config.yaml
n_layer: 9
head_dim: 32
activation: "swiglu"
rope_fraction: 1.0
attn_scale: 0.232
init_std_qkv: 0.0525
warmup_steps: 55
seq_len: 512
doc_mask: false
Each number is 200 + 30 x the weight over its row's rms, rounded and kept within 0 to 999. Layers, rows and columns count from 0. The size before them is the row's rms in percent of the matrix's.

# o: layer 4 attention output (transposed), 192x128, rms 0.111, rows 86-95, columns 0-127
# v: layer 4 attention value, 192x128, rms 0.156, rows 87-95, columns 0-127
# q: layer 4 attention query, 192x128, rms 0.149, rows 96-113, columns 0-127
# k: layer 4 attention key, 192x128, rms 0.149, rows 96-112, columns 0-127
o86,082,210,222,158,206,170,222,203,206,222,227,193,165,227,170,187,212,176,224,204,155,204,158,190,167,197,161,203,240,113,155,186,171,242,175,188,186,229,173,226,224,187,226,240,209,171,181,193,169,227,246,195,223,234,209,162,99,194,259,235,168,199,117,226,178,164,220,173,228,221,200,204,207,162,196,206,163,189,229,192,228,180,208,164,217,187,249,258,243,212,185,194,189,213,215,201,193,217,192,204,274,199,156,226,191,171,206,167,179,150,202,256,178,165,175,186,169,238,206,243,194,176,226,220,226,162,198,212,213
v87,088,202,198,151,213,200,140,241,179,203,183,212,196,184,229,222,203,197,190,259,239,208,222,226,186,185,264,238,212,180,188,184,217,222,200,264,232,160,134,201,153,246,171,244,185,187,169,184,167,214,191,216,159,219,232,185,175,221,177,257,247,272,221,183,190,202,234,180,211,207,205,239,152,131,234,210,192,176,163,155,215,224,208,250,179,223,243,167,208,236,245,143,165,195,196,250,180,174,175,219,182,190,228,160,200,166,209,205,176,197,205,181,177,213,194,180,192,176,214,237,209,273,207,223,159,233,200,178,194
o87,090,199,203,231,214,263,236,156,218,190,194,196,191,206,218,161,191,254,189,147,205,198,215,246,178,210,239,230,209,233,172,192,197,200,188,180,194,244,236,116,212,210,201,161,216,287,217,213,210,174,173,190,210,247,153,135,209,160,245,215,202,177,185,186,158,217,182,244,160,174,171,152,233,252,170,195,157,172,223,178,181,210,249,214,214,195,188,189,190,171,189,250,225,274,185,177,189,213,203,175,279,223,185,197,153,209,177,156,212,223,185,222,245,199,175,206,205,216,201,195,210,176,196,259,186,189,230,187,190
v88,085,170,161,190,219,169,173,215,147,237,235,201,199,146,236,210,166,196,189,212,189,169,203,199,219,203,201,212,236,166,211,248,202,190,217,240,239,240,182,224,169,188,190,187,220,218,160,231,151,200,252,214,196,190,229,206,188,157,197,197,208,235,218,165,126,171,192,195,230,139,219,173,181,255,243,178,193,202,155,206,198,250,205,139,186,190,242,172,218,184,229,166,242,249,182,193,180,181,122,210,197,252,233,206,200,205,162,276,161,165,123,188,210,160,205,234,216,153,212,208,208,188,198,220,231,213,192,182,207
o88,079,168,182,215,168,203,204,157,150,187,179,164,155,254,184,152,210,234,199,211,191,161,241,201,203,227,249,202,203,189,166,150,193,207,174,167,210,153,166,161,216,229,201,222,173,229,199,233,195,217,193,160,188,196,206,185,195,254,200,157,215,207,156,195,262,187,168,174,244,220,195,219,257,199,194,230,223,256,320,233,204,191,192,185,154,163,177,212,227,199,210,204,196,124,202,135,205,201,244,217,175,141,195,208,178,198,220,186,221,170,180,197,188,235,199,203,196,203,230,202,191,224,160,215,199,194,244,212,142
v89,091,221,179,175,239,194,216,226,203,118,191,189,225,198,209,216,225,203,200,168,200,182,184,143,158,204,193,192,197,204,205,135,196,174,203,220,142,210,173,156,208,191,177,230,189,218,224,154,181,177,248,239,138,169,135,226,186,173,191,198,273,204,238,216,198,196,259,196,225,300,220,160,185,167,241,232,165,183,172,218,160,208,218,227,231,180,191,220,195,191,166,245,217,165,159,205,170,187,199,271,228,256,191,195,199,201,199,207,163,248,195,220,168,176,177,240,182,197,204,178,187,236,238,182,187,217,178,213,194
o89,084,162,218,205,201,198,183,224,214,222,183,245,191,168,208,146,203,141,197,188,163,232,247,217,258,170,228,212,216,165,213,254,194,234,171,195,221,203,197,252,218,191,234,187,168,212,198,256,256,214,188,89,199,176,207,209,183,178,192,213,256,240,208,192,192,213,152,228,195,132,191,206,191,264,194,164,210,164,245,166,215,263,203,185,197,166,190,187,255,196,206,194,212,240,270,259,188,167,197,179,233,194,220,200,220,166,214,162,213,175,197,173,209,223,210,176,236,190,187,195,193,155,228,220,185,183,181,235,191
v90,092,180,154,168,255,203,224,230,164,206,218,200,214,158,231,210,255,237,256,217,191,216,228,300,199,194,228,192,186,275,190,219,204,201,194,191,254,204,143,208,193,225,222,143,165,204,172,201,213,161,179,198,223,219,182,168,244,178,266,156,221,176,167,239,232,218,223,193,207,155,169,212,162,188,157,174,195,197,208,242,219,230,226,195,183,195,226,169,228,182,206,215,174,187,209,203,169,179,219,176,171,251,226,234,204,187,210,267,147,239,187,245,182,200,190,226,184,173,179,179,186,146,223,184,165,218,213,162,176
o90,091,180,223,206,189,216,211,226,164,222,213,219,210,215,194,202,142,207,146,187,155,181,253,205,252,212,174,197,255,230,173,170,254,169,206,175,140,209,180,243,193,185,237,195,211,211,232,234,168,160,199,224,183,236,221,174,225,199,225,242,188,242,236,226,188,241,218,204,189,179,224,179,258,183,224,218,203,177,276,200,198,196,188,195,210,200,125,239,228,218,219,190,239,167,200,152,213,172,170,247,238,154,213,229,176,288,219,204,230,149,206,223,193,236,227,247,212,192,203,144,223,238,232,194,217,183,175,207,219
v91,095,203,190,199,227,142,224,200,170,258,200,195,203,145,232,219,213,210,194,198,227,200,158,203,234,201,199,186,174,208,188,242,182,222,188,209,205,248,230,206,277,189,237,106,228,212,191,217,232,228,183,210,192,288,166,156,204,200,194,149,205,139,122,228,233,227,234,211,179,225,223,199,207,238,252,211,146,169,232,163,168,213,190,156,201,175,223,187,143,220,215,184,173,201,194,237,210,204,209,143,188,175,217,212,173,206,202,179,172,197,251,231,170,192,205,222,183,194,147,188,192,202,200,205,201,226,189,243,252
o91,094,187,198,197,174,210,164,156,203,209,152,170,233,239,184,213,196,219,159,199,200,185,176,234,232,228,224,175,201,206,226,173,234,164,194,219,181,194,220,175,177,215,207,205,239,158,217,174,160,226,213,208,198,200,229,229,206,216,211,227,127,214,146,224,197,212,195,196,218,184,208,227,203,216,145,194,223,212,230,258,211,209,164,194,196,209,199,257,210,243,237,171,174,176,227,200,146,184,124,272,193,236,191,211,210,213,198,186,239,265,159,251,218,148,219,153,234,203,245,128,215,161,163,184,245,144,170,176,163
v92,087,200,243,224,231,198,224,199,269,187,214,208,167,228,216,204,185,223,168,139,209,161,190,180,124,209,248,186,203,211,178,168,250,145,197,174,183,251,168,174,212,202,180,235,204,230,190,205,197,220,175,151,149,179,181,253,219,228,173,159,201,229,215,209,209,187,200,237,140,188,236,174,235,183,227,176,166,175,189,290,116,213,179,190,231,202,173,208,183,202,237,210,149,213,162,228,202,216,206,190,205,234,226,213,171,151,193,207,243,237,194,138,204,210,188,197,196,173,197,203,206,182,171,239,158,180,144,212,185
o92,083,209,149,236,163,187,194,195,242,163,166,209,207,171,188,241,209,172,212,212,158,175,191,215,227,224,166,255,171,185,224,235,178,172,131,233,171,186,174,222,238,231,176,223,227,171,192,216,207,197,213,163,239,205,199,190,212,141,216,161,210,173,183,149,207,170,234,139,217,179,201,182,208,188,263,172,190,231,205,121,226,188,239,211,201,206,156,216,201,232,184,199,234,176,233,223,175,221,259,204,178,212,159,160,203,201,198,157,139,225,203,165,169,177,165,156,244,172,235,175,174,134,238,191,236,193,158,188,196
v93,094,176,164,206,222,220,197,225,171,227,156,224,191,207,194,185,169,196,216,139,218,228,201,237,206,210,170,255,204,171,166,166,218,190,176,186,217,180,191,165,184,154,242,198,236,281,177,221,147,175,178,207,200,251,220,221,230,193,171,156,236,158,237,169,175,242,192,215,230,273,189,178,226,207,197,184,226,242,209,237,198,281,171,226,235,161,221,194,183,242,201,186,210,175,152,262,194,162,194,220,230,176,218,189,195,207,204,181,138,229,242,211,222,212,230,204,233,179,202,197,167,150,168,186,148,142,202,187,196
o93,093,171,199,165,220,137,210,220,221,136,222,170,209,140,206,224,243,250,213,231,206,151,186,176,181,223,192,204,209,207,229,178,210,213,197,173,178,198,208,182,235,269,205,215,139,175,217,229,217,197,223,155,239,198,177,150,185,205,202,256,153,193,219,204,237,167,226,169,181,169,239,182,242,178,248,183,238,184,188,220,211,134,158,198,200,197,136,258,203,169,228,211,183,220,183,267,227,236,187,205,234,160,190,225,198,190,236,216,241,166,166,222,219,200,151,176,153,171,227,173,174,210,212,234,195,243,203,184,209
v94,097,231,155,172,232,197,209,217,212,213,249,188,157,222,236,199,182,201,239,186,168,272,203,136,263,190,123,256,196,193,194,184,200,199,178,141,247,202,196,195,210,222,241,168,168,176,232,195,252,190,215,203,214,151,195,198,189,226,217,161,200,225,208,193,205,218,178,213,167,160,166,223,178,167,203,181,177,193,286,154,208,185,171,227,229,188,183,217,252,142,225,173,210,165,212,194,203,170,188,238,226,148,223,238,231,215,189,181,227,209,245,275,176,191,187,222,148,204,197,184,184,205,180,188,211,173,208,192,255
o94,089,230,257,223,183,187,170,168,172,200,221,196,245,159,178,218,249,215,197,204,209,188,217,168,189,184,193,131,213,209,183,183,244,173,214,244,223,236,222,230,214,174,151,166,213,193,232,217,162,214,176,212,200,149,202,249,171,156,175,255,172,206,207,182,207,216,195,196,239,193,248,230,175,189,228,237,311,222,159,182,145,229,166,226,211,193,215,210,170,199,165,221,189,206,138,200,232,167,240,129,201,176,204,159,227,211,207,190,192,225,205,182,161,202,225,178,190,199,212,254,158,210,195,141,194,205,196,172,150
v95,091,168,224,212,196,203,222,207,188,252,192,209,223,216,160,139,217,197,196,210,174,220,206,245,130,193,195,144,178,217,185,193,198,178,222,180,161,174,217,195,133,184,204,222,233,175,238,214,189,193,209,241,201,206,203,206,172,189,190,147,184,213,211,176,205,133,237,177,185,158,185,212,254,277,198,194,212,182,238,225,126,201,254,185,189,198,169,206,165,172,248,219,238,254,215,149,182,209,185,172,208,180,157,216,220,269,123,214,216,175,217,163,242,207,167,153,177,216,246,201,226,237,189,218,194,232,196,180,207
o95,091,207,218,174,208,157,128,193,197,178,236,176,186,238,192,190,153,215,213,187,193,172,186,124,202,199,173,200,196,209,160,237,186,226,188,260,220,214,197,190,222,173,186,180,180,177,180,205,227,210,152,192,193,174,235,230,239,259,287,187,214,181,218,169,213,236,144,198,202,242,208,178,208,124,226,228,183,186,157,138,237,172,169,215,237,193,216,183,200,267,211,202,178,168,241,214,179,241,262,204,164,215,198,192,168,182,221,223,189,148,182,249,157,237,224,185,226,198,225,194,250,200,216,193,200,183,208,209,252
q96,080,202,244,196,182,157,245,228,192,223,178,191,201,244,233,187,219,203,159,208,226,142,119,184,219,164,171,184,154,140,234,227,153,248,230,181,175,223,189,187,114,227,227,147,211,223,204,187,156,141,175,213,212,153,201,224,153,154,183,174,171,213,161,191,164,195,202,159,210,200,216,191,181,189,206,204,196,182,198,169,164,213,168,204,198,197,200,237,185,189,230,159,260,147,196,162,241,141,192,187,171,207,144,212,205,214,243,239,231,255,204,217,157,196,195,220,232,187,198,224,242,193,184,210,213,211,205,192,196
k96,080,149,218,212,243,238,207,219,238,203,200,219,172,185,185,185,222,193,129,209,235,254,247,207,206,183,239,225,199,204,157,193,267,201,214,210,167,147,202,175,190,205,179,257,207,221,220,232,250,159,222,189,178,171,200,219,198,209,199,217,255,210,170,204,199,236,203,230,236,169,158,210,259,228,212,177,176,204,228,218,214,237,274,214,201,167,124,125,207,213,183,164,220,206,194,228,217,211,204,217,218,180,216,155,218,225,163,207,171,176,184,264,232,250,208,168,156,157,191,201,146,188,215,223,183,181,184,189,242
q97,076,196,241,197,170,209,209,199,182,224,228,190,213,233,247,194,265,235,168,198,214,202,154,136,218,193,203,154,175,162,168,248,128,265,193,214,148,100,218,207,193,286,198,192,191,194,172,197,215,184,224,226,176,183,193,220,192,207,200,157,183,217,223,201,175,175,216,189,223,232,163,246,159,239,249,161,182,227,203,227,212,227,173,176,192,215,220,217,255,201,185,218,231,189,169,220,241,173,210,177,133,246,195,211,187,178,197,243,169,200,195,181,212,166,220,228,167,216,208,215,215,237,170,225,174,248,196,212,181
k97,072,199,186,185,228,219,163,214,180,189,240,200,204,171,198,194,166,187,193,227,201,258,237,240,148,174,162,237,132,187,217,179,208,175,201,203,175,242,213,147,224,144,186,213,213,218,212,210,167,125,204,154,210,192,205,204,171,193,183,219,234,164,198,162,198,233,178,203,210,143,196,192,241,148,200,216,227,209,134,229,192,152,211,246,221,182,178,121,136,223,196,212,224,193,194,239,145,223,201,247,217,218,200,199,253,223,184,220,144,196,201,232,194,243,189,189,172,178,215,187,137,135,196,200,187,185,169,223,218
q98,099,257,175,187,177,203,200,240,190,228,243,187,231,167,214,207,204,258,199,246,202,208,204,171,263,198,173,164,217,151,177,238,144,241,234,208,130,219,225,173,193,217,150,175,189,198,187,201,227,179,230,204,169,170,212,264,150,171,225,117,214,109,178,159,170,192,177,157,204,163,192,228,197,183,239,196,215,194,199,185,174,165,195,219,204,239,172,155,227,161,182,203,208,222,210,206,202,202,202,229,213,218,206,243,183,193,226,215,128,192,198,219,237,213,189,197,152,160,152,181,247,209,213,190,182,223,208,217,226
k98,081,140,241,189,166,258,242,207,204,213,206,202,179,207,212,194,208,161,174,184,189,205,199,225,152,194,206,226,256,215,170,209,262,197,202,129,240,151,190,173,200,204,247,157,212,244,172,249,170,241,171,200,229,216,193,167,186,208,233,246,165,223,190,232,169,226,228,224,219,209,241,195,249,169,171,199,191,185,180,245,205,235,199,215,223,196,168,165,229,200,202,185,173,175,114,189,229,199,211,178,204,187,227,184,209,237,157,162,226,161,209,215,229,234,210,238,208,221,168,171,238,206,165,208,267,167,205,121,209
q99,081,242,170,210,184,208,239,241,171,202,214,153,195,155,223,207,258,146,192,228,130,212,173,191,178,169,201,221,173,224,196,223,163,206,208,239,180,191,194,158,196,182,179,183,209,201,250,197,220,191,199,180,168,163,241,245,204,194,251,183,214,106,154,179,165,172,175,179,220,190,174,216,219,209,178,176,191,223,172,212,231,189,171,252,188,200,214,184,202,180,195,184,224,130,225,251,165,151,218,179,173,218,163,200,216,157,213,278,158,195,237,216,177,180,196,196,213,183,143,241,142,222,236,173,206,212,247,212,178
k99,075,184,212,198,172,191,193,182,188,137,161,261,205,168,214,200,236,212,150,216,194,196,186,205,239,230,182,185,268,198,155,198,223,196,241,194,145,188,169,202,178,227,253,224,165,263,167,233,225,255,207,190,174,256,188,166,249,181,175,181,184,237,225,231,195,164,250,165,189,190,191,185,222,214,215,151,142,206,243,224,192,195,226,147,190,229,160,274,197,174,157,186,184,233,196,153,176,232,178,197,214,148,235,164,214,231,199,171,184,181,199,178,231,192,202,258,177,194,211,191,221,213,204,258,208,185,211,160,213
q100,099,203,248,185,164,249,251,198,174,216,197,225,202,164,241,183,199,260,177,218,153,208,198,197,255,212,202,190,203,205,183,245,183,238,178,166,167,212,182,216,217,219,149,232,227,244,175,222,203,191,219,245,184,169,248,215,154,230,200,150,212,179,114,190,192,205,214,173,223,215,185,224,234,153,238,243,217,206,189,193,218,212,245,201,223,150,244,167,209,150,135,219,182,220,189,236,234,185,254,245,195,176,235,210,205,201,265,225,185,186,237,138,235,222,233,214,168,182,170,178,188,209,216,243,210,215,237,202,189
k100,075,178,180,228,200,218,206,215,193,195,217,207,184,180,186,189,272,181,187,200,148,209,203,172,182,241,169,222,250,172,140,191,241,187,252,248,162,194,146,132,165,156,219,166,201,219,195,197,214,248,191,197,231,195,205,227,205,215,187,227,237,153,185,269,184,199,262,194,207,183,245,171,190,182,147,165,185,232,175,229,208,214,201,217,183,203,200,217,145,232,246,183,235,223,164,207,207,265,229,179,201,169,204,292,254,206,172,157,209,191,225,203,186,172,237,227,184,225,226,183,215,203,160,243,221,188,201,197,231
q101,087,197,174,209,227,243,206,219,203,220,127,200,225,218,186,235,171,170,190,219,177,182,189,234,257,145,174,228,215,191,169,187,172,207,177,174,164,169,212,168,224,180,152,158,220,226,230,203,194,173,226,175,212,221,191,174,223,202,237,193,156,217,180,156,219,175,232,140,212,168,190,185,209,168,190,193,224,213,203,206,218,206,179,267,208,173,160,217,201,187,269,168,188,187,160,203,261,198,202,144,234,219,205,179,172,223,209,237,214,220,189,248,191,213,141,97,243,206,208,289,183,178,207,187,197,227,193,244,203
k101,090,215,193,218,197,163,170,217,227,192,181,150,227,174,194,166,171,181,253,247,227,196,179,171,224,228,267,183,211,198,204,178,178,158,210,231,226,214,229,255,150,191,200,254,211,174,178,194,196,229,207,206,164,184,173,202,243,178,144,192,223,244,219,179,202,248,218,250,217,224,205,196,182,287,213,184,188,142,224,157,231,236,164,153,202,220,231,241,204,213,210,194,240,222,211,176,206,198,184,183,194,237,186,162,232,221,173,257,231,209,161,227,195,227,221,254,214,123,179,223,218,216,188,129,198,166,205,198,168
q102,104,193,194,184,196,219,238,173,229,278,179,251,209,205,204,192,199,241,198,200,175,149,218,196,289,205,202,232,242,217,255,186,184,179,224,131,153,210,213,196,181,175,235,218,224,232,202,210,183,166,199,230,217,194,209,246,219,184,211,142,230,178,144,201,188,195,222,200,203,193,153,191,215,182,183,206,238,237,193,205,235,188,170,214,222,256,239,197,165,236,222,193,172,240,154,227,202,212,207,244,218,229,231,209,210,225,266,251,158,214,248,211,207,189,196,187,218,179,156,173,164,214,231,253,183,225,150,264,171
k102,093,240,232,204,261,241,215,160,236,185,219,173,191,219,206,198,231,185,180,248,155,153,201,169,203,188,217,216,203,175,178,191,161,218,195,191,151,179,181,278,227,233,158,164,212,203,184,200,214,171,160,173,196,215,187,169,189,182,196,194,234,243,187,218,204,178,236,156,233,185,223,198,202,212,186,198,170,165,192,215,194,216,188,201,215,203,164,126,197,248,204,186,186,189,215,181,256,200,258,165,205,223,162,190,229,168,177,131,221,210,165,209,110,176,164,158,177,248,223,244,265,170,196,220,229,220,164,149,222
q103,101,188,188,181,173,244,222,210,181,204,204,248,196,222,155,175,195,245,162,228,222,172,204,176,191,223,182,222,190,196,159,108,153,241,229,171,183,213,194,158,174,198,199,197,227,233,210,177,227,171,238,214,237,171,244,239,224,242,204,120,183,208,214,229,212,172,161,192,196,212,202,193,181,111,285,189,194,201,165,207,186,222,218,213,245,151,171,180,182,202,185,210,232,212,172,175,190,190,232,197,169,156,203,242,191,162,212,170,203,153,248,160,195,220,145,215,196,251,205,151,200,186,210,198,204,151,209,173,165
k103,091,214,164,234,185,193,223,216,190,208,217,213,185,158,216,154,255,278,181,189,174,173,215,209,132,246,191,200,181,189,143,199,248,207,243,187,181,132,191,189,181,195,204,168,183,193,188,206,206,138,230,195,214,196,185,259,197,226,190,217,215,104,207,208,197,171,184,219,200,160,261,183,200,166,211,200,200,284,228,204,215,178,195,158,236,190,179,163,200,215,181,180,276,171,208,224,208,230,175,159,170,174,206,237,203,211,238,147,186,198,202,208,190,157,196,222,205,152,166,189,197,250,208,235,193,213,150,187,210
q104,114,256,119,185,182,146,146,195,189,196,191,181,137,187,207,223,177,225,222,211,208,199,200,217,141,210,174,175,201,152,177,205,167,217,152,186,220,175,251,177,213,227,257,179,196,184,203,143,169,180,227,205,230,171,230,131,179,168,194,216,209,221,198,182,180,215,224,243,179,224,227,155,220,209,205,200,274,206,165,160,204,205,182,240,180,212,191,220,196,158,255,188,209,193,205,166,208,229,217,192,210,153,191,188,167,197,156,246,198,266,168,242,157,208,164,123,154,206,192,226,199,201,215,193,161,199,190,182,213
k104,092,197,159,162,167,237,208,176,176,199,200,182,205,232,201,222,205,166,213,182,214,155,177,227,254,191,211,198,246,257,192,141,236,165,170,195,214,232,191,160,191,204,258,193,172,151,218,169,206,208,188,172,177,233,179,175,216,268,251,167,184,193,159,218,155,208,215,232,229,243,167,165,204,194,212,181,261,168,172,198,183,179,154,254,197,177,202,211,224,189,211,209,171,199,244,157,189,172,166,237,223,142,182,235,196,244,214,200,215,220,152,236,169,205,127,180,177,158,191,166,137,200,250,221,194,189,215,181,232
q105,110,184,172,236,171,156,196,190,225,189,188,227,219,218,131,164,238,175,192,185,264,237,164,242,179,142,193,145,193,195,223,216,205,200,210,158,218,189,170,236,184,182,276,171,223,252,237,195,160,187,222,293,161,206,215,218,174,253,210,202,219,186,186,189,195,173,179,209,196,215,219,203,242,201,132,228,175,241,199,187,213,167,187,199,243,142,193,186,196,191,188,180,202,165,281,201,201,212,157,219,191,233,185,230,236,191,169,197,213,200,249,176,176,186,167,200,242,180,210,172,197,238,199,204,230,170,146,229,216
k105,116,230,203,242,232,171,179,198,187,229,221,227,206,147,153,214,190,190,186,181,267,205,189,179,167,146,224,194,174,241,265,225,266,176,228,184,161,180,218,200,230,210,252,194,195,255,202,206,152,179,230,180,162,166,176,221,145,258,193,205,204,175,192,166,183,140,210,238,161,245,192,209,197,184,189,226,219,252,186,203,214,206,200,207,245,188,191,186,179,166,153,194,206,199,264,217,205,181,193,229,189,225,194,221,190,144,169,263,172,225,242,209,196,210,181,188,246,168,186,171,177,213,244,163,200,156,132,204,196
q106,114,224,174,245,212,167,234,199,193,206,230,203,188,189,201,196,229,158,245,203,217,156,187,259,223,215,93,223,215,223,210,195,200,180,185,197,147,203,235,202,158,203,226,230,248,208,206,167,189,212,204,96,180,165,187,191,192,175,183,165,278,221,172,164,199,216,236,212,199,233,167,202,177,247,216,192,213,173,160,277,192,255,200,234,206,245,177,210,215,208,272,183,170,232,206,206,182,185,236,151,208,171,150,200,217,195,174,175,205,241,174,185,197,190,195,203,191,209,208,212,142,209,198,185,203,231,175,170,194
k106,120,181,197,219,214,175,246,224,189,176,211,162,194,208,179,187,250,169,174,192,227,177,175,265,217,208,114,225,211,243,203,243,238,172,193,190,143,213,227,218,169,213,204,201,237,177,189,178,153,174,196,145,195,183,175,230,209,130,181,141,262,224,183,162,242,194,191,192,173,168,154,228,150,207,231,201,171,182,158,216,201,226,168,199,163,239,222,183,221,255,200,181,181,198,197,170,188,211,203,138,197,195,166,220,235,228,190,191,248,248,191,179,143,216,180,220,177,192,233,232,159,249,225,218,217,216,182,227,244
q107,117,206,187,185,221,235,167,209,197,229,191,173,204,179,218,240,250,277,193,185,196,174,210,185,195,195,191,184,223,205,178,155,117,174,150,218,191,228,240,209,194,220,271,216,215,163,168,246,166,244,222,182,235,169,192,263,247,218,217,188,175,241,201,173,202,222,196,191,211,231,228,219,207,180,273,232,192,257,175,218,183,230,168,230,219,207,206,222,203,173,227,192,163,178,209,181,167,197,171,181,203,176,222,191,175,183,253,157,185,266,254,192,256,226,216,194,227,161,162,207,236,196,134,212,181,152,206,178,213
k107,112,200,187,171,216,227,158,180,204,202,216,157,215,186,214,221,251,245,239,224,253,209,229,163,204,150,206,218,237,179,168,154,166,168,189,186,137,194,187,195,191,200,246,178,207,151,159,256,168,231,170,188,236,210,197,231,228,200,294,218,217,247,203,198,206,192,191,178,213,204,218,212,147,199,195,281,203,250,215,255,162,200,153,241,210,193,178,227,186,193,239,218,172,184,216,194,178,210,142,224,172,179,216,212,212,190,256,138,166,264,224,216,220,225,219,225,249,185,183,188,197,181,188,191,202,177,200,217,231
q108,101,219,174,209,151,179,158,266,236,220,199,239,237,221,210,189,227,218,220,263,221,238,255,196,191,210,194,150,163,236,173,183,186,228,197,181,204,241,221,185,206,253,206,190,170,295,207,211,207,169,213,207,257,157,188,221,186,230,176,223,292,226,204,145,213,214,240,189,193,190,181,196,193,241,197,174,246,195,218,153,145,184,204,190,170,193,216,147,201,143,211,216,176,211,168,187,154,165,215,209,164,195,205,187,184,230,149,209,197,217,177,221,213,229,149,187,225,224,228,229,239,174,229,232,189,224,171,206,195
k108,120,236,158,210,161,178,192,233,251,202,232,223,233,224,203,161,239,236,221,213,237,163,225,155,193,218,206,140,235,147,148,168,181,265,197,153,199,223,220,190,235,248,169,197,155,247,172,201,219,189,155,196,246,185,180,192,223,236,228,229,264,203,195,210,237,166,202,191,201,204,182,231,226,249,142,235,210,192,232,216,173,187,179,189,178,167,190,200,191,166,229,245,138,262,187,201,188,178,216,246,219,172,206,190,190,191,170,204,154,175,202,227,236,243,181,202,193,228,214,220,248,156,180,244,210,200,193,203,158
q109,128,226,199,235,231,165,157,265,223,188,234,260,227,195,221,210,141,257,229,215,156,210,166,174,153,213,192,227,199,200,193,179,156,231,119,194,233,202,189,160,208,181,281,167,159,232,239,200,167,216,156,205,193,193,248,152,216,213,211,267,202,176,146,223,173,186,188,166,205,202,263,164,197,209,213,256,244,218,171,219,170,248,194,180,182,206,232,176,196,193,157,232,172,173,140,194,174,198,180,218,245,194,196,178,201,204,209,182,206,230,190,171,204,204,227,158,224,207,199,193,223,168,181,200,186,180,231,183,210
k109,116,203,213,229,187,199,181,215,207,222,159,222,259,191,193,212,145,208,192,252,168,222,175,188,212,183,194,221,141,219,159,197,183,180,180,228,159,224,166,172,214,157,229,147,176,216,270,223,206,217,202,244,193,181,218,201,229,240,172,259,143,188,163,181,190,168,187,179,199,154,207,173,212,226,223,207,282,246,185,229,153,228,157,184,186,198,202,190,212,236,172,183,177,147,144,202,193,195,150,189,200,218,180,171,270,201,181,226,170,285,196,200,170,161,243,191,194,187,198,185,215,182,192,204,167,168,188,206,257
q110,114,240,189,279,159,217,205,213,218,192,174,179,238,203,273,191,252,188,163,206,184,189,191,230,211,262,220,216,180,270,199,201,208,141,216,244,189,207,174,211,203,216,177,195,196,212,206,196,227,178,186,237,278,176,182,206,192,196,203,178,201,161,208,184,243,159,216,184,152,182,134,254,184,221,180,229,162,177,198,244,160,206,157,234,220,177,208,194,206,218,232,200,154,178,192,229,187,233,184,193,209,213,166,182,212,217,197,191,152,202,269,221,163,202,237,212,196,203,164,246,180,185,211,187,198,121,206,186,124
k110,144,251,212,277,145,186,211,201,199,203,207,241,198,192,299,192,250,211,165,214,200,173,200,213,213,229,208,203,226,236,208,154,164,183,213,213,167,191,189,195,181,204,169,207,225,168,154,189,199,185,167,191,243,231,212,187,205,183,269,205,235,214,215,187,212,152,219,159,181,182,153,267,170,197,174,201,146,201,185,201,157,202,161,262,193,178,244,186,203,193,220,195,146,203,208,206,145,217,208,206,220,159,154,223,191,226,196,163,173,158,280,223,242,181,209,216,203,202,204,247,241,221,175,223,233,196,214,160,173
q111,124,191,228,190,262,202,156,216,213,224,209,205,197,226,231,203,184,189,214,223,228,157,158,126,216,188,175,259,203,194,226,164,210,178,244,206,188,219,246,220,161,159,145,163,193,183,188,197,271,219,157,249,221,236,156,199,233,165,153,197,200,157,178,236,188,242,216,236,168,206,198,181,199,229,184,188,189,194,210,249,161,189,176,213,206,192,208,204,212,231,208,242,174,222,200,183,249,191,196,176,277,225,156,207,199,241,192,211,215,148,265,204,188,212,200,179,217,166,279,226,169,197,192,180,197,220,157,186,262
k111,127,182,269,179,230,218,202,175,198,226,205,187,185,220,210,224,159,173,193,222,203,213,181,170,189,193,180,234,176,216,225,212,193,153,209,237,223,222,268,218,176,181,201,165,177,215,212,192,255,212,189,258,214,173,167,190,216,200,116,210,244,175,212,212,184,239,215,219,186,195,250,163,224,224,207,213,197,238,217,273,201,224,227,198,230,216,231,169,203,212,158,216,233,167,202,185,230,191,187,193,267,247,164,144,165,209,130,216,236,127,223,159,147,212,193,186,198,148,242,235,206,180,191,199,236,231,180,194,249
q112,076,157,206,233,205,201,192,192,185,137,194,199,195,230,176,218,195,170,175,208,168,187,172,194,241,245,210,199,164,199,254,196,187,185,194,168,209,236,158,222,242,194,205,254,200,229,190,216,136,204,168,199,231,194,218,241,160,275,207,186,231,157,213,203,220,219,208,191,196,200,213,191,146,201,137,193,198,186,235,148,218,164,215,249,202,176,214,174,181,141,248,182,145,198,177,200,222,249,182,218,216,210,180,273,152,190,154,217,215,227,255,239,192,192,163,176,232,212,175,170,171,161,188,178,188,142,243,239,154
k112,069,200,168,171,177,208,238,217,225,198,185,147,190,158,217,205,222,205,200,163,192,154,234,192,148,226,151,188,214,206,205,208,235,194,226,193,190,161,235,169,158,240,262,221,220,176,223,246,188,212,238,252,223,243,228,146,198,139,179,170,189,166,160,187,218,185,238,181,190,186,190,178,203,193,161,218,194,190,214,173,220,283,115,183,212,216,152,177,204,248,112,208,234,207,185,175,214,153,172,158,212,207,193,165,197,185,186,124,187,195,186,226,213,228,213,192,200,179,176,238,213,217,204,193,188,223,184,158,232
q113,083,197,223,243,152,180,172,242,201,261,205,183,214,205,236,224,250,189,175,203,207,167,213,216,221,145,165,182,238,209,165,204,178,202,260,175,189,177,212,152,185,230,163,158,203,168,184,217,252,164,199,239,204,147,235,236,154,187,237,172,168,159,172,146,210,165,183,136,202,190,217,221,205,187,207,168,214,179,200,209,174,166,113,205,247,174,228,199,185,174,276,146,219,204,151,224,178,204,182,262,204,223,171,201,208,156,195,226,204,167,186,229,218,228,203,204,180,214,136,188,215,194,211,207,203,229,228,204,204